{
  "n_layer": 13,
  "rope_base": 39200.0,
  "optimizer": "adam_variant",
  "lr": 0.0018,
  "batch_tokens": 8192
}
Each number is 128 + 32 x the weight over its row's rms, rounded and kept within 0 to 255. Layers, rows and columns count from 0. The size above them is the row's rms in percent of the matrix's.

# layer 10 attention query, 192x128, rms 0.144, rows 159-185, columns 0-127
size [119  77  93  76  90  88  92  87  85  93  72 106  99 111  93 109 129 115 123 115  98 115 108 105 102  97 115]
[[ 46 109 146 107 149 113 106 106 130 188 157 124 101  93  74 140  96 132 157 145 123 128  86  80 134 167 109 123 172 138 129 125 117 127 159 144 142 147 117 172 181 145 150  72 121 159 120 129 160 182 121 154 119 167 162 208  62 152 150  85 136 123 152 101  93 176 109 128 102 123 165 176 111  76 131 120 126 106  88 102 102 145 106 155  97  73 101 119 147 134 111 177 112 141  90 133  75 103 157 140 171 154 116  99  56 104  46 101 180 106 173  78 146 127 151 137 168 110 136 128 142 157 118  66 101 120 114 191]
 [119 133  74  88 145 130  96 159 164 109 115 153 128 158 137 131  80 136 157 105  87  52 107 121 103 135 148 100 203  80 146 157 139 107 155 122 129 155 165  90  91 135 116 142 190 116 120 130  84 151 178  54 131 134 156 158 146 117 136 115 111 121 153 108 151 117  99 124 135 144 156 117 154 171 155 121 170 148 173  56 109 136 204 137 134 163  59 155 180 110 179 115 221 162 155 108 122 173 203 142 119  99 105 156 152 111 132  83 156  84 140  83 128  94 156 109  82 169 150 107 111 160 145 139 129  97 152 132]
 [141  94 159 141 161 137 153  88 161 126 150  86  96 125 116 152  72 123 125 123 105 148 153 110 178 110  91 145 150  95 174 225 146 143 107  90 134 201  79 123  86 112 104 155 133  92 122 127 167  67 103  60 159 141 125 142  52 108 101 106 101  78 105  84 146 163 164 152 125  74 120 123 127  74  76 146 149 166 146 165  81 145 187 112 134 107 162 126 115 137 148 115 125 151 146  91 150 112 110 140 171 131  92 126 131  61  94 122 137  69 133 106 166  39 110 135 146 150 139  88 116 160 102 101 149 140 161 148]
 [ 80 121 108 171  81 169 151 169 132 116 115 124  59 113 185 141 118 153 150 102 137 130 118 180  80 134  98  96 170 169  68 142 155  93  22 188 128  90 152 110 129 139 111 133  79 119 155 112 122 107 123 174  95 140 144 146 143 129 118  94 167 157 176 134 100 124  95  79 155 128  83 123 208 140 135 122  79  92  86 112 104 107 118 107 131 107 143 104 151 111 185 110 129  94  87 120 117 115 101  68 151 105 184 103 167 170 129 125  99 165 141 122 121 142 190 154 159 122 129 111 147  72 136 151  75  66 126 125]
 [108 138 144  87  89 156 127 130  97 151 116 163  82 145 175 129 184 111 142  99 122 128 136 143 115 129 157  81  67 135 116 109 135 138  88 110 136  52 135 114 149 164 166 145 175 153 141 149  76 135 221 121 106 134 121  95 131 132 152 103 175 114 157 140 138 110  85  94 172 181  46 138 135 125 160 118 117 173 136 130 110 146  82 153 138 129  60 156 145 111 190 124 144 171 124 141  95 146 133 126  83 150 172 116 144 185 174 100 135 129 153 177 150 124 184 127 150 180 148 130 110  35 158 178 162 104 132  71]
 [144 131 103 145 189 151 170 131 108  85 185 138  77 121 154 137 143 137 116 114 136 134 114 135  65 141 151 134 116 145 141 133  87 122 129 110 129  54 148 129  79 119 145 132 155 120 148 178  69  98 169 138 101 155  95  78 162 149 177 152 131  95 139 127 127 134  90 122 159 137 112 131 141 183 217 114 124 158 163  99 163  74 135 148 139 195  69  88 184 137 137 142 132 138  87 152 115 106 102  86 101  56 137 111 139 145 127 108 134 178 118 167 143 138 175 125  97  85 118 186 175  97  87 215 162 142 153  77]
 [112 198 116 115  97 137 110 177 113 133 160 114 119 151 151 159  92 103 142 111 113  53 121 154  94 190  77 136 186 144 104 160  69 167 150 137 100 127 134 125 166  87 168 123  84 150 152  98  87 114 187 143 113 116 131 181 139 164 119 170 108 151 121 143  95 127 146 177 128 137 159 131 145 113 146 150 121 123 155  93 157 114 155 185 154 176  83 144 144 102 111 148 146  94 107 158 132 187 163 107 107 123 145 147 215 141 118 125  94 105 120 142 149  55  73  96 119 154 105 138 142 102 177  91 139 107 241 141]
 [161 163 106 102 133 144 145 138  95 182 151 148 127 216 134 135 109 126 181 107  58 106  84 129  96 152 119 124 179  92 157 165 103 174 150 118 122 140  96 132 172 107 231 105 138 154 170 120  82 140 171 169  99 142 142 123 123 136 106 137  96 147 104 119  84 151 135 147 112 129 137 118 160 119 174  72 111 101 117 182 195  70 163 120 137 151  78 152 195  60 111 180 152  95 129 151 129 164 163  73 129 103 119 141 199 141 107 137 110  77 104  91 144 100 149 129  93 101 125 144 117  91 142 107 144 132 164 124]
 [ 74 128 163 155  99 124 141 105  93 109 137 125 129 157 164 155 140 129 164 170 133 162 144 144 139  83 159 144 125 119  99 104  89 146 123 146 119 170  73 132  56 148 144  89 155 144  73 117 169  88 135 113 100  72 129 170 191 147 119  76  59 134 170  58 108  86 166 131 175 128 171 160 149 172 127 125 157 143 209  92 147 150 181  81 122 118 140  96 108 108 143  59 152 146 177 102 186 170 138 129 136 164 173 152 145 103 161 122 107 141 105 118 150 133 126 140 101 197 181  92 109  99 103 146  93 152 124 140]
 [116  92 150 163 133 109 109 170 164 161 127 122 209  95 162  81 166  91  96 170 171 208 127 159 181 145 174 111  80  89 133  96 201 126 107 118 190 104 119 139  78 145  95  79  71 147 119 132 141 115  81 125 123 157 178 133 140 112 176 139 137 121 114 115 115 117 151 121  84 160 120 145  53 134 102 171  50 169 165 109 168 145 148 126  77 121 118 140 108  93  83 135 123 148 159 108 147 106 115  84  98 171 147 106 112 145 181 178 110 124 156 120 101  96 130  74 166 114 111 124 127 141 110  95  94 149 130  96]
 [ 82 137 145 137 129 146 108 133 152 171 172 137  91 119 142 140 159 154 142 125 151 159  93 128 148 130 129 156 154  95 127 138 148  90  78  77 105 162 123 112 143 104 206  83 126 110  97 122  91 156 114 155  90 169 123 123 140 109  92 122 207 145 122  61  76 145  68  95  67 123 146 174 125 132 162  58 144 122  69 129 148 170 144 154 113 107  89  67 117 120 142  84 130 105 198  62 138 197 176  82 126 171  89 179 149 100 126 158 133 117 161 134 144 103 142  87 160 123  68  97 146 107 127 152 172 111 140 114]
 [167 170 143 139 202  74 124 101 114 171 115 131 174  74 134 141  93 144 127 172 121 154 144 114 133  79 134 179 146 141 191 171 186 122 126 106 119  48 124 107 103 146 113  84 117  74 137 150 155  98 137 134 126 125 131 133  97 168 150 165 131 119  95 134 137 137 158 110 150 122 139 130 107 144  86 154 157 160  91 133 161 131 155 100 135  84 126 186 141 128  80  63 108 129 141 135 113 108  57 132  67 210 115 101  90 131 120 105  88 107 179 116  61  92  78 105 163 123 109 134 114 129  55  54 122 122 117 107]
 [143  93 141 152 161 153 130 173 127 121 107 119 129 115 119 109  63 130 128 135 173 157  65 160  45 130 125 132  51 106 113 151 156 134 113  45 186  91 122 128 130  58  98  79 130 147  92 156 134 142  87 141 158 171 152 115 131  81 129 109 166 145  69 185  99 110  69 115 104 140 109 153 111 129 126  86 153 106  73  73 152 128 123 121 112 153 121  80 131 164 100 108 102 162 178 143 132 141 158 115 153  80 134 121  83 148 150 178 114 159 130 161  79 165 168 113 150 140  94  72 130 158 154 143  88 119  59 137]
 [128  92  91 143 106  99 172 178 134 162 117 128 139 211 144 149 109 110 123  98 153 164 115 206 109 142  94  77 128 131  97 118 152 127 138 143 128 229 121  91  90 108 132 113 154 148  85 121 128 136 125 100 120 108 155 103 157  69 102  54  78 144 175  83 109 132  99 163 139 153 149 122 113  60  83  92 142 112 144 141 160 181  65 100 100 114 142  93  88 127 125 130 128 106 166 134 141 156 183 179 136 114  87 175 138  83 157 162 177 108 155 104 186 157 183 116 100 112 142  87 101 101 155 116 113  91 140 117]
 [123 130 159 156 187 157 169 162 137 119 125 121 164  69 127 112 153  76 124 132 126 102 104 174 152 145 202 171 166 107 120 155  82 149 143  90 151  87 112  71 184 114 153 131 106 133  99 121 119 145  98 108 112 193 147 182  92 181 129 120  73 137 158  40 108 160 114 147  60 143 116 150 126 152 168 156 119 128 165 129 164 114 145 152 127 123  88 127 141 120 112 152  98 103  83 116 138 125 208 105 133 146 156  76 135 115  81 137 119 114 151 157 125  91 146  67 131  49 153  90  48 121 112  88 142 140 127 155]
 [124 135 169 153  96 120 101 107  99 122 177 181 124 127 121 156 150 111 129 142 137  76 146  86 143  57 102 140 147 149 115 153 181 161 133 114 132 103 115 123  82 119  82 135 140  53 158 112 114 116 175 127 169  93 111 155  98  99 157  91  77 117 124 128 170  85 168 145 134 109 100 157 166 150  89 140 144 126  84 200  76 104 109 111 144  58 125 119 148 152 155  56 104  97 130 138 103 142 138 191 154 128 145 143  55  86 149  42 170 108  82 143 146  89 144 167  87 112  71 116 139 139 108  72 135 126  95 153]
 [117 110 135 170 138 131 116 157 129 144 147 149 143 215 134 177  98 129 131 149 132 140 132 143 105 153 100  76 138 113  55 103  87  90 102 146 115 153 105 137 127  93 154 119 160 179 120 106 103 167 137 128 150 179 111 113 144  95  66  59 163 134 154  91  81 130  90 145  52 159 157 148 117  82 144 127 173 151 127 113 182 164 141 122  74 121  92  92  83 129 152 155 138 155 120 110 140 152 183 156 165  85  55 218 132  83 116 178 172  71 118 143 189 165 148  90 113 131 140 103 133 102 140 153 149 136 129 131]
 [ 99  86 145  93 148 171 121 204 111 145 105 138 117 150 173 159  83 161 137 189 111 163 151 147 172  94 111 119 159 130 151 148 153  89 109 133 101  96 211  98  77 116 141  84 142 162 101 161 123 104 154  85 140 101 174 104 127 113 128  31 125  99 124 152 122 116 122 176 111 159 154 156  99 120  83 140 146 129 143 129 150 201  92 103  83 121 133 140 114 172 123 149 132 125 148 141 127 170 142 161 105  89 105  74  81 100 142 163 139  76 144 136  95 177 164 135  86 122 100 125  27 140 125  78 116 120 159 170]
 [ 89 156  88  93 181 125 205  65 181  91 103 108  75  81 103  91 177 137 132  71 117 130 147  75 131 138 113 146 131 147 181  74 165 138 149 140 130 128 111 119 150 130 165 137 125 109 168 140 132 104 100 109 140 105 132 140 125 180 157 178 116 117 136 115 146 152  94 129 149  77 107 121 118 153 133 163 101 108  82 154  65  92 132 188 169  67 133 128 184 108 175 118 145 157 104 133  49 130 133 149 148 124 157 121  73 100  41 140 149 160 154 131 111 118 155 154  92 120 123 140 157 129 138 167 152  95 108 209]
 [131  92  85 136 145 160  87 117 125 125 156 125 137 149 112 213  50 107 121 150 109 137  95 137  97 129  86 101 147 126 122 141  87  95 148 134 108  79 148 154 121 116  77 181 124 182 149 131 156 135 167 103 147 134 115  87 138 143 133  60 187 187 120 109 102 152 109 178 103 112 135 167 169  87 154 189 177 141 107 162 131 112 133 110 111 125 122 155  72 149 132 172 139 183 100 172 165  88 124 132 176 131  64 122 135 144 114 172 213  63 138 123 124 101  72 108 111 141 108 161 133  93 142  79  79 150 139 166]
 [124 121 128 119  99  74  61 132 105 104 146 120  42 151 127 101 132 209  70 131 126 133 188 154 140 113 169 101 171 103 159  99 114 193 108 168  87 116 115 127  99 106 143 148 124 113 137 146  98 123  61 134 141  70 113 108 157  82 106  99  91 104 129 127 132 185 157 181  59  73 125  54  93 103 105 124  80  97 103 148 162 148  86 179  84  79  96 123 146 127 121 122 118  85 174 118 128 158 142 146 109 134  97 164 117  91  94 160 122  83 125 148 149 155 179 150 139 139 159 139 170 152 112 109 148 113  93  96]
 [206 139 115 136 118 144 112 117  51 116 104 106  79 144 162 172 175  75  50  91 108  72 140 145  93 125 162 113 197 130 137 121 142 125 149 137 104 115 100 114  92 135 125 119 113  81 172 174 129 139 131 127 113  95  61 116 173 132 134  81  90 122 117 138 118 107 105 100  98   9 103 109 202 137 135 118 102 119 120 148 117 145 127 139 155  86 133 192 141 103 111 159 150  50 177 138 164 157 143 112  92 157 135 100 191 153  94 111  98 124 140 134 112  98 102 153 111  69 102 106 119 142 140 104 133 134 146 122]
 [171 129 131  78  90 133 118  70  49 166 143 104  47 155 126 108 146 131 115 101 139 109 159 112 106 102 140 158 139  85  81 148  84 186 139 158 134 147  77 127 115 188 133 134 203  84  93 158 146 208 102 141 107 155 165 165 114 132 110 129 140  97 135 124 102 152 169 149 126 102 135 109 108 130 112  62  78 139 148 110 102 126  85  98 129 121 182 108 153 135  98  92 136  88 140 122 152 113 168 116  79 182 151 144 143 115 138 136 139  90 121 101 165 159 122 163 217 129 180 128 142 153  71  71 147 115 151  94]
 [126  91 106 132 111 104 103 157 115 123 127 112 127 105 133 152 111 145 147 137 118 136 128 116 106  77 136  80  86 127 163 145 155 133 122 125 123  95 160 159 166 128 100 153  81 182 119 174 155 121 152 108 101  94  93  37 143 132  74  89 213 125 116 229 122 117  88 113 114 100 138 117 118 143  88 109 158 172  52 136 116 187 147  95 108 161 146 132  78 133 148 151 161 157 196 154  76 146  99 155 154 124 132  58  94 180 180 140 120 145 120 131  79 160  70 170 138 123  89 134 121 103 146 148 100 128 164 181]
 [157 112 165 135 123 142 168 186  94 135 121 150 118 118 151 126 102 183 177 132 119 159 160 145 163 114 114 118 162 116 110  97 129 127  89 167 123  95 134 180 116 149 116 125 167 201  94 183 111 144 150  85  76 178 128 134 103 131 108 115 166  79 158 103 139 147 153 180 107 145 167 142 117 136 111 157 161 152 212 109 153 127 127 102  87 180 131 122 189 172  86 134 130 162 115  90 167 166 163  80 105 109 132  79 111 125 125 148 131  92 143 114 120 187 184 103 132 158 189 161  26 154  79 181 131 132 144 107]
 [135 127 122  86  99  43  90 179 167 140 149 132  98  85 129  47 129 140 122  80 142 167 129 170 134 120 110 125 138  96 126 113 139 153  91 111 116 152 127 153 138 118  90 145  93 162 117 120 106  90  62 143 120  90  94 135 138  70 126 136 103 121 150  99 112 176 135 114  82 135 126  82  97 124  98  86 148  94  46 151 108 142 130 165  92 110 117  60 167 104  95  64 118  89 175 121 112 130 117 132 131 158 112 155 118  88 119  88  89 206 129 120 127 136 208  99 139 102 161 140 136 126 137 172 117 107  37  83]
 [143 154 168 127 133 141 111 108  90 121  70 108 130 136 209 193 198 127 153  99 102 101 141 134 108 125 132 132 159  96 131 112  96  79 122 183 102 165  73  97 129 143 158  90 161 116 114 177 133 140 144 167  81 110 193 155 123 172 148  81  83 130 177 132  44 141  91 130 125 108 163  95  86 116 166  91 116 116 161  87 100 167 111 168 159  56 124 132 133 103  66 149 125  80 146 108 184 169 144  77 117 153 103 136 126  71  83  94 157  97 132 140 147 134 127 109 160  65 135 146 112 106 105 121 125  96 121 138]]
# layer 10 attention key, 192x128, rms 0.143, rows 159-185, columns 0-127
size [119  93  88  83  86  86  92  88  95  97  90 102 104 117 108  91 111 111 119 109  92 114 109 105 107  90 112]
[[117 128 105  90 133 190 119 158 172 195 137 138 125 132 108 124  91 117 160 111 143  59  91  86 177 214 123  97 131 146 101 127 104  98 124 169 127 170  82 214 217 130 133 136  94 125 160  72  85 171 101 151 116 106 154 162  87 129 155  70 143 132 202 151 116 156 149 116  91 155 137 153 157  72 147 139 132  76 108 101 121 131 146 149 111 102  86 159 132  86 130 152 152 121 120  80 119 150 174 187 106 121 144 110 149 123 106 102 152 120 200 116 150  96  86 127 125 120 147 159  89 123 108 107 117 167 145 157]
 [ 45 152 123 114 141 104 166 120 101 130 144  95  49 126 119 152 141 101 131 163 140 152 208  96 115 133 105 159 151 190 114 115  94  83 128 161 142  58 144 138 142 163 120 173  91 127 145 149 146 103 123 123 147 149 122 157 127 209 165 191 151 129 144 133 101 126 218 129 119 131  74 107 116 129  87 149 155 112  88 168 148 131 115  90 103  92 155 103 127 148  66 159  99 146  81 148 128  74  72 128  84 179  95 132 116 138  75 138 135 161 188 127 131 102 109 111 169 134 102 155 125 148 140  93 108 152 147 196]
 [108 139 104 132 159 112  72 147 140  87 116  94 104 138  97  98  94 121 139 107  78  95 128 156  57 146 176 140 112 131 124  21 109 122 123 139 147 143 195 129 118  96 165 133 132 164 118 107  98  88 145 145 119 134 116 168 195 122 127 123  84 153 131 108 179 105  96  88 180 166 104 138  79 167 183 118 126  81  69 123 120 134  99 112 119 126 107 108  85 123 123  48 160 128  89 157 110 181 162 143 123 136  83 132 121 106 115 149 130 158  93 152  85 202 131 123 120 207 160  93 111 113 145 153  80  78  95 103]
 [151 116  70 123 124  85 109 171 128 136 126 168 174 157 169 116 132  84 161 133 163  87 105 108  98 125 115 103 123 100 141 138 154 139 173  82 134 103  95 199 107 105 150 163 160 142 135 154 149 108 167 119 166 135 143 107 131  81 100 109 117 139 134 123 131 136  98  80 181 173 108 119 205 175 152 109 158 203 174 159 115 134 175 164 164 222 165 146 173 102 130 138 200 159 112 113  93 130 184 138 103 169  75 120 199 113 118 121 139 146 105  91 103 131 171 153  60 149  95 154 129 163 125 161 142 118 132 135]
 [166 118 147 171 158  95 155 106 111  98  83 127 148 127 126 134 108 106  50 126  79 151 114 133 164 141  86 115 177 127 140 198 115 111 111 132  88 165 157  79 128 167  96 126  96  74 139 112 159  79 126 115 117  94 135 121  74 123  80 111 109  90 131  97 119 139 149 147 121  86 166 114  89 132 162 133 177 126 149  73 147 146 119 144 148  94 163  86 148 165  56 146  31 121 160  91 123 139  97 152  72 137  69 122  90 154 111 124 108  83 130 109 125  95  68 134 146  56 164  73 126 155 104  88 104 153 105 171]
 [156 130 123  60 122  77  95 139 162 112 129 171 108 115 125 126 169  98 179 139 184 133 126 123 124 133 147  93  70 197 128  35 142 160 104 162 105 202 118 105  68 118 173 118 126 142 135  53 118 143 190 110 135  66 141  82 150 124 131 120 128 141 111 162 171 125 139 100  57 119 152 133 100 109  82 144 110 155  62 134 102 139 160  89 151 108 128  95 114 182 110  79 170 129 143 173 162 188 138 125 104 104 137 138 151 136 128  69 130 118 195 101 132 118  68 141 109 105 131 132  93 119 144 130  95 150 154 133]
 [115 159 149 108 165 129  88 149 151 106 177 117 211 160 107 121  93 150 230 182 160  83 127 130 126 112  88 145 106 126 127  96 126 111 147 106 108 103 142 189 196  97 123 150 154 105 167 123 126 144 157 160 153 134 121 120 155 122 129 131 120 159 141  65 144 141 170 105 170 119 132 157 136 168 144 155 135 141 129 172 150 139 150 108 141 132 112 172 107  62 158 108 162 141 116 162 199 157  81 103 147 107 136 171 163  91 112 105  99 156 138 142 136 152 149 106  89 185 114 134 151 121 155 255 152 166 117  86]
 [135  95 199 112 133 135  52 142 106 144 135 149 171 136  70 159 130  60 180 110 104  66 112 149  96 177 110 146 157 142 122  95 115 126 107 125  70 126 164 159 144 150 164 186 113 125 181  66 139 133 168 174 158 112 107 108 122 119 143 125 148 125 144  93 155 119 183  63 162  81 155 181 121 120 138 124 150 151 142 137 142 114  68 122 145 106 149 155 110  79 126 138 190 123 170 146 187 157  86 169 128 116 144 106 182 151 125  92 131 123 142  88 172 167 139 102  81 177 112 168 127 138 169 181 146 124 102  79]
 [ 89 136 133 151 183  78 148 159 156 136 179 108  98 136 162 136  31 167 180 122 129 126 105 137 137 112 131 138 171 122 157  83 173 107 143 102 136  85  92 141 185  54 121 102 111 116 131  93 117 144 117 119 157 109  74 125 114 142 163 119 141 104 176 149 139 200  86  78 133  99 107  94 118 153 173 157 105 154 122 137 144 102 157 123 128 122 101 135 123 132  73 115 112 185  94 135 126 115 101 139 166 100  90  92  82  60  63  55 137 123  62 141 145  76 167  75 147 147 146 150 159 134 122 168 133 155 140  87]
 [115  97  99 109 125 123 189 147 113  82 177 132  93 142 123 117 164 171 129  85 148 186 104 123 136  90 107 104 162 190 137 100 140 119  98 151 129 153 139  27  64  97 155 129 158  96 139 145 152 118 104  90 109 118  99 108 133 152  89 114 156  98 115 130 170 141  71 142 118  95 105 119  52 125 141 150 103  91  77 185 115 101 127 138 181  76 123 105 183 154 160 137 126  97 124 132  84 163 179 162 137 104 168 114 117 153  91 127 153 132 171 137 159 125 147 237 127 129 147  97 124 140 134 112  86 151 134 200]
 [ 91 109 116 131 185 110 128 149 120 102 221 162 136 140  89 140  94 144 176  56 132  82 126 125 106 145 127 132 187 208 130  78 127 118 209 161 106 129 143 125 174  79 111 159 144 114 184 146 120 111 131 157 148  89 112  78 155 164 132 134 174 102 154 113 122 156  92 151 120  66 106 132 117  99 154 154 144 145  58 172 164  62  94 131 146  90 128 113 164  66 190 164 158 152 113 157 141  84 112 198 174 116 133 144 144 128  83 121 145 129 116 138 190  96 136 130 119 142 117 155 136 159 138 137 113 129 126 135]
 [126 124 127 118 138  53 179 126 137 136 145 128  96  90 107  93 106 150 126  66 171 169 135 156 157 115 107 162 147 159 175 124 170 131 136 162 126 106  90  62 121 157 102  91 124 133 128 130 179 120  89 107  55  92 113 101 102 151 123 127 127  61 152 138 146 163  86 125 144  55 128 125  77 106 133 107 148  99 116 147 123 110 117 105 127  92 137  60 213  92 100 145  78 157 186  85 118 128 161 136  77 120 134  71  75 134 106 105 136 115 211 119 155  49 130 132 165 112 147 130 104 169 103 149 114 150  98 110]
 [175 151 100 160 157 146 169 109 167  66 105 105 117 133 131 161 146 150 114 160 166 131  89  52 172 120 122 126 127 142 110 126  99 163  79 174 137 157 109  92  86  92 108  90 129  86 108 153 138  80 125  78 162 150 128 106 117 160 134 130 205 141 179 104 199 131 155 152 117 131  40  85 117 157 132 155 123 130  66  93 122 129 154 158 133 118 161 176 146 156 112 162  74 169  71  92 162 106 109 127 188 110  94 161  90 117 125 172 160 160 146 131 117 123  92 147 136 142 150 123 130 150 164  40 116 139 124 168]
 [136 127 125  93  80 125 101 110 117 151 107 160 143 147  85 149 150  73  92 154  55 138 121 135 116 132 118 114  90 143 116 185 141 102 127 143 127 125 166 160 144 140 154 186 146  87 109 110  50 142 181 119 180 149 176 135 111 121  82 115 114 151  98 157 160  79 149  88 113 159 155 117 186 182  92  85  94 132 196 155 196 123  77 137 142 170 131 144  95 164 150 127 178  74 125 149 163 156 104  77 132 119 122 150 112 167 188 101 121 151 114  98 106 148 153 117  89  78  71 130 157  88 161 105 182  83 128 159]
 [127 131 133 213 102 115  96 127 162 145 175 163 157 118 119 121  61 160 168 115 146 145 149 144 127 133 124 169 158 107 135 123 143 125 110 193 109 163  96 116 126  58 123 140  88 134 162  80 128 108  58  93 165 104 125 120 142  99 109 121 126 124 156  86 149 160 115 165 123 122 174 108 143 115 112 162 175 119 135 143 177 130 213 160 106 106  62 146 168  66 149  86 157 159 135 129 141 118 139 157 124  90 143  97 123 125 109 147 161  84 138 149 189  98 118 163 144 200 134 140 111 134 204 204 114 141  92  59]
 [152 146 114 127 120 157 145 143 128 139 133 143  72  79  90  86 137  93  92  69  98  74 111 153 142 144  92 106 119 128 179 163 146 122 169  71 175 119 135 187 141 145 157 160 120 113 163 121  75 155 209 189 127  97 110 134 100 150 150 148 150  91  97 163  92 123 130 115 149  75 149 149 115 127 174  98  60 134 152 129 152 157  71 123 194 187 136 100 167 118 152 171 143  94 109 104 102 138  60  90 114 135  94  85 173 168 135 101  90 108 138 106 120  98  86 145 136  71 115 121 123 207 143 119 149 140 145  91]
 [156 136 135 147 132 195  87 109 123 119 126 120 126 202 131 185 133 109 144 186 127  81 115 121 155 140 123 109 122 152  66 143  79 100 128 167 111 163 158 139 148 103 171 201 151  90  96 117  95 103 177 127 196 132 116 134 165 120 124 102 133 161 112 132 132 109 159 153 131 159 126 123 194 155 141 133 141 153 122 129  93 143 116 122 129 143 121 156  56 189 147 179 158  86  75 172 172 152 161 151 166  86 131 202 155 117 164 131 156 117  87 154 138 181 125 136  62  77  81 136 185 108 168 109 177 128 154 150]
 [148  98 161 105  62 101 131 152 141 144 116 124 117 138 108 167 136 148 145 113 117 113 153 185 157 112 154 104 103  94 146 131 177 103 122 192  91 190 112  99 166 111 161 155 163 127 118 100  74 125 178  63 213 126 136  91 117 103 105  74 166 115 132 157 152 161  92  77  94 110 122  92 154 169  76  84 115 150 107 101 157 169 106 149  97 165 121 104 175 151 157 101 134 149 129 132 131 133 195 149  57  82 128  27  95 123 127 128 162 104 121 125 119 104 118 155 100 116  93 139  94 134 176 177 140  81 106 137]
 [ 83 145 103 108 188 106 152 101 144 105 141 134  85  83  63  78 110 104 110  90 108 103 141  67 166 147 127 163  98 184 139  82 149 117 132 122 146  89 122 166 110 114 118 133 132 131 155  78 144 162  56 126 111 106  97 157 142 128 211 144 122 101 191 109 128 139 108 155  91 109  68 111 127  98 163 149 163  81 105 155  85 151 150 143 104  73 156 126 174  98 158 128 144 198 145 152 109  84 151 137 132  76 125 177 117 128  92 137 139 107 222 131 105 105 125 161 102 203 156 134 128 135 143 154 142 136  89 174]
 [144 139 122 119 128 168 107 145 185 118 121  93 137 144 104 164 101 101 164 177 161  86 120 133 175 144  95  99 140 125 112 134 104 117 142 131  64 105 111 121 126  78 183 168 105 195 121 152  94  79 121  82 248 102 128 109 147 121 166  75 163 165 136  83 173 136 163 167 123 107 112 205 160 159 150 187 141 124 100 147 121 133 182 129 128  61 131 155 118 144 148 130 162 140  93 142 161 110 146 186 189  96 124  95  79 115 119 123 164  78 171 145 125 119 128 142 126 126  96 158 157 109 164 132 107 142 174 175]
 [ 84  78 127 126 154 147 108 138  68 105 153 118  95 210 127 120 100 123  40 158  96 106 156 148 151  88 127 171 132 149 107 136 100 142 136 161 143 109 120 116  82  81 117  91 157  68 112 185 151 159 175 144 127 132  90 123 105 173 127  80 116 155 118 122 121 129 154 104  80 151 127 107 162 158 154 176  99  83 184 116 112 125  71 118  67 123 157 145 109 198  75 102  98 138 117 161 142 109 143  70 114  67 122 179 149 132  78 183 111 140  89 163  63 153 121 122 121 162 131 111 155 162  71 105 123 136 123 136]
 [181 120 179 176 134 115  70 123  61 114 158 126 107 101 133 143 132  60  44  80  89  83 179 191 111  66 140 142 120  80 130 134 147 145 149 130 107  31 124 137 109 139 129  80 122 153 108 151 131 140 112 158 143  76  65 126 182 131 145 119 173 128  85 107 102 115 122  85  95  85 108 155 161 135 167 118  92 144 147 142 174 124 103 120 134  97 122 129 158 143  85 144 132 128 171 134 106 140  95  88 132 118 103  95 184 155 121 138  96 125 160 130  92  93 152 117 139  66 115 128 146 115 205  90 118 129 186 125]
 [158 114 126 131 118  93 118 135  75 135 159 154  74 157 167 127 102 110  89 122 108  87 121 119 123 151 125 122 126  71 106 144  85 171 180 100 136 154 114 126 126 152 153 139 117  75  87 129  91 192 128 192  84 155 126 107  81 169  64 116 159 108 102 156 125 134 120 118 140  85 129 130 130 138 174 122  81  99 176  65 124 117  77 131 139 161 139  83 155 181  82  94 111 103 149 123 115 141 125  56  72 131 108 153 170 152 159 133  96 117 111 104 147 168  98 123 189 118 205  99 132 179  46  87 136 188 140 116]
 [134 110 148  89  94  87 127 144 158  91  82  69  70 104  96 166 164 105 141 124 159 113 145 172 148 116 170 122  80 125 148 184 194  98  94 146  73 120 116 142 168 138 151 119 122 180 109 154  94 147 169  76 157 106 128  95 157 101  59 119 210 141 137 166 144 133 140 103 103 124 153 145 153 117  90 114 130 150  69 152 123 164 131 123 135  74 101 128 113 151 151  54 150 119 179 119 121 142 113 175 119  82  95  66 114 129 123 152 167 138 169 120  78 114 121 143 137 126  63 118 107  90 199 148  93  93 146 174]
 [177 103 134 135  51 127 159 150 126 163 133 126 161 141 158 147 148 173 192 124  90 115 188  99  61 125 140  79 150  52 143  95 144 127 139 174  70 150 121 103 173 142 154 112 153 105  95 224 108 172 132 112 113 149 128 130 170 123  55 119 126 116 151 155 138 166  76 138 153 116 169 132  98 156  81 121 106 158  97 125 140 132 179 136 108 161  70 133 145 126 134 128 139 112 143 117  94 152 184 139 101 144 139  56 125 114 109 125 173 101 126 132 174 173 126 114 114 111 141 141  73  69 148 190  98  91 134 164]
 [100 109  98  82 125  70 141 118  80  68 116 137 146 163 131 120  86 111 105 171 100 194 106  80  99 143 126 152  86 175 105 173  93 145 119 139 154 104 117 186  92 145  82 110 122  76 148 161 148 128 114 165  96 134 112 119  87 192 112 115  51 132 126 145 118  88 124  91 117 213 104  80 121 124  82 106 147  56 164 148 112 121 103 156 100  96 140 102 108 179 107  71 119 141 169 154 156 111  93  78 120  92 143 178 127 139  96 129 124 192 152 115  72 122 149 142 113 138 129 129 141 146 101 150  89 102  69 164]
 [201 127 165 168 167 166  88  99  80 151 126 110 125 123 162 183 113 119 151 126  79  57 146 182 145 143 174 166 131 105  99 116  78 126 138 158 122 105 138 121 144  99 161 103 147 117  47 116 151 164  97 163  61 119 115 169 103 183 168 102 141 127 168 118  94 130  96 133 128 134 157 122 154 147 215  73 127 100 176  70 144  93 111 141  90  93 151 116 119 145 112 198 124 127 136 137 160 125 141  75 118 159 119 124 146 155 116 107 103 138 148 151 119  87 172 101 196  76 153 138 163  77 159 107 137 152 154 155]]